Weights of a small GPT-style language model, trained from scratch on English Wikipedia.
Size: 8 layers, MLP 1280 SwiGLU, 14.4M parameters.
Training: a variant of Muon for these matrices, 502M tokens, 7653 steps.
Each number is 128 + 32 x the weight over its row's rms, rounded and kept within 0 to 255. Layers, rows and columns count from 0. Numbers have three digits each. The size before them is the row's rms in percent of the matrix's.

# down: layer 3 MLP down (transposed), 1280x320, rms 0.0396, rows 1196-1209, columns 64-127
# gate: layer 3 MLP gate, 1280x320, rms 0.0397, rows 1197-1209, columns 64-127
# up: layer 3 MLP up, 1280x320, rms 0.0396, rows 1197-1209, columns 64-127
down1196 100:132133078129163119076114118169079170088046161117106101122221136126124093136139116131099083107113128090085138130130122167059181112089062114115151162107153134144155116132151144170163110121073180
gate1197 079:150161167155140137113108168115117141107108113135087133077131085174129148135182141044119120167124148067136151094162151081161136122041133165128103096160053115174073132145074130105129159145171100
up1197 088:154161083132160143147124104123062107141135124091138137175114153102090118084166119228095143105109128146123091144150114189113121135172134128149143130123169112091136140119173134169122125169100080
down1197 083:117158127063127051190088163166103140192139143106164134110126136168165131124133094116101187171112139080120093109163056073096133162096149118125172146160142154086119096079153175123172172130125094
gate1198 095:106128111122104117151131135140186089160138112065179180137141071213149120121182167192093182157114145167085083101154167090153083104170111074125096151069123145138175104173078104171165154041170119
up1198 094:114117111147131105156129171159118072125169137099133081072144056099136113119123124116104185157095157085129057087067069181161150114157102112112159124117097069065184123130114152124157141155133170
down1198 095:138148109122102125177082135112124122116166148158079109141050168116092143168120116075106186118129103092107132169114172164141118156106139135134133137176117156147134097141083100107154085183141176
gate1199 105:118179115117104064154149155072124063085153124121122042128127126062107108064089116093165151098087077160133141112112107122126087181198087124102068088177156126115095080127120150090139109176140113
up1199 111:172154123161134104135133164088161110130148137097086025182110087061098153087162165159169147080066085129106175108146116137148062170159103091115107128190206125138157095071144140125143101133144125
down1199 098:155163079122101094183133123090136118096126131147138079113000150115115120117114136128144171126106047165164141139138083137089074149208084076116118072142159135118159098103167078135192106149127123
gate1200 107:097107124170113157163114115140095155114191104131150111126098091163120110133130094124173219150112212155118137137165153172089145082114131232102172140105130124111105133201105102161122174103147146
up1200 108:106197146119119112099102120112174160120153151092083111103202118147158154114138128148118059116097109129142148090153101108202121131140113059128077095081107075144130109152168046170105178165089064
down1200 104:152103188173132080141105071154121151106111134135116123148087160032098119168142178115144138127094155105208107099110137142105161117151137077112131044177168074152101116173135096174092111173153096
gate1201 104:138128099168079143111142117124145137081158166145082071123129206158042147118170080172080115132097130102094120035079156150152113119140200152108093150124160121147120099081188124118119129120145130
up1201 099:106188169152128189116157140124154110126165182112103101124232109131100077136110109146162173089126109097150129100110120169083112137184092095125163091103143083173130121128105137154153115078057107
down1201 100:115128171130125155155131134175156165183088156105100136160173095168104075197112114118146140088095133100132145102116141206139123157155161118130126061127117124181139104182136149165157133165120160
gate1202 090:128159101150119166096129101126095142112122137110157132126084119140171124090122078164056138098111066119132162180108122130182112137149123167123061099149124149130168142126091127078081175097165140
up1202 089:133106156158131138098084173097151167119128130118154153092118188093124106121060115097066128101140042152164154182102157153127187149162138137112105135138103182127115106157110138130145124054097077
down1202 092:134152125179146107149171116121163130113167118110118098165065115127180162166159156109157186135100132140079083072097125115160125124112118064114174159083143128125162131111106128105112053167109107
gate1203 103:113102184068093100075172146107157141121154120126046114076141112099167098138106129155117155172175136115062127196136132099097076112098167122107124168159170050138099177102036120120061173084153124
up1203 102:139082125115150158116132157161122145140113123157104172109136173115157106139154106091100123203125111112110136113142201078100124146105109142100040083116082164129162097134119144174137115176163109
down1203 104:101153164153146073087095123098129100072078188126084119128210111128158123140153179090124103148109130160120131144124188109123115127134132099096151118106163110167177143140121121148146081193145097
gate1204 094:107093184155083140082146133154138155128169115149173173152153180211127038157112164120058171101150065169145116117120101130107120103138171136106189186091115103094107064138189087172141096065077134
up1204 098:102108124150116134108134131137187156124180189122154101102067144113161152120113161152124132160126090120157132109064126135122139128131117092145098138137136095150135104085090147123119145143143089
down1204 096:131159175083149145128109125115164103195127114127102128127135121089091109138103114146177134140125178172138125142101141167128142071076146159108138127131111086113144116164103079131144103096143126
gate1205 102:141140135088162152119142119114101169147141142144115112121162109126120050106167148133128120128100109075075113129138058161120030038133079127146151156192123133138122152106141101161197101073134117
up1205 100:110166105104150107172131158131150117137054094119167109104111110126129109137115095092139159130100080102167194157178108106175129132075172162066095153156168072148148154131121160088128117110095119
down1205 099:098152114085106118077056204075148071185114120104083126113090141109126224125137183098121131100080067131206107139049134149137131155098113160122138143158132100177125117155122139179042104155064190
gate1206 104:151066110122128135149086087111083099141188140144117117157115172131110157106132089107121084136099128150200146123157124115115155125042098129135188154178187192103141124066080096101107190136133109
up1206 104:124102086130120099143115116080119146178156168134144124135115143157150136115110191119143101080117095089164109096141130139173111128064170161131179166217164141127110102110081107109135119087153125
down1206 099:190081136136129123126106061110117141145097149118168134154032079188097143082062171100109154168138122108155157163166132093149147114104086162095123115178143068149177076107126068088101153104162095
gate1207 105:153127077160174157120092170189106100128140094094147115103076143127125173122197093120155142107099074080147146153148113052114151109160124130161108091135144180189085196121199068121126112085112117
up1207 103:160132107123120135087133158133090109152163115180136175193097102151113151141140137179084148141080159138111138166138095036094179132114114124155116170144142139115092138132132085117172096120098163
down1207 103:082131141087162135220146082067115141065139151141155125130082141129157153073098130185128157144099154037089151107096150141127077081138182101084130139115215100105138037145121138172131122152139118
gate1208 099:164106132098101110161116118170050120101112117137074160112099091079164132119124126137102137176130167195121137120159118176147034147134131083109104152088183103137151106122141157177109166190134073
up1208 096:126119175146138159058111163122112084131087088136122127163143113114112099120109164108171094073198220076108157155089124169140138125196140140141151123129159121128107146149145163150157141096118150
down1208 099:153129092123173123120131139133028138092122067132118143162052148122130127140115177124104150112132120162128108112134153153166062133129115122111133046100120126148123163156108105160147089132163157
gate1209 107:107146140091165144123092162113133136109140096093142125113076201089132154085107118149114113081157110099092148129117053105161161068152138130170109178080063109147105142151126135144102159125140081
up1209 106:069156089107117135113144101077170121127128095149101088129155124097207115141131161169127108131087103128143156141106127149089112176092157133145147168058119102075127101133111068104148076080129076
down1209 105:144119100122162143074112052088159118066171111112048129143201143124150156175134093185123078154135185140124091137126147135108131124165149160104141151085154062106093086133142123065147132071143116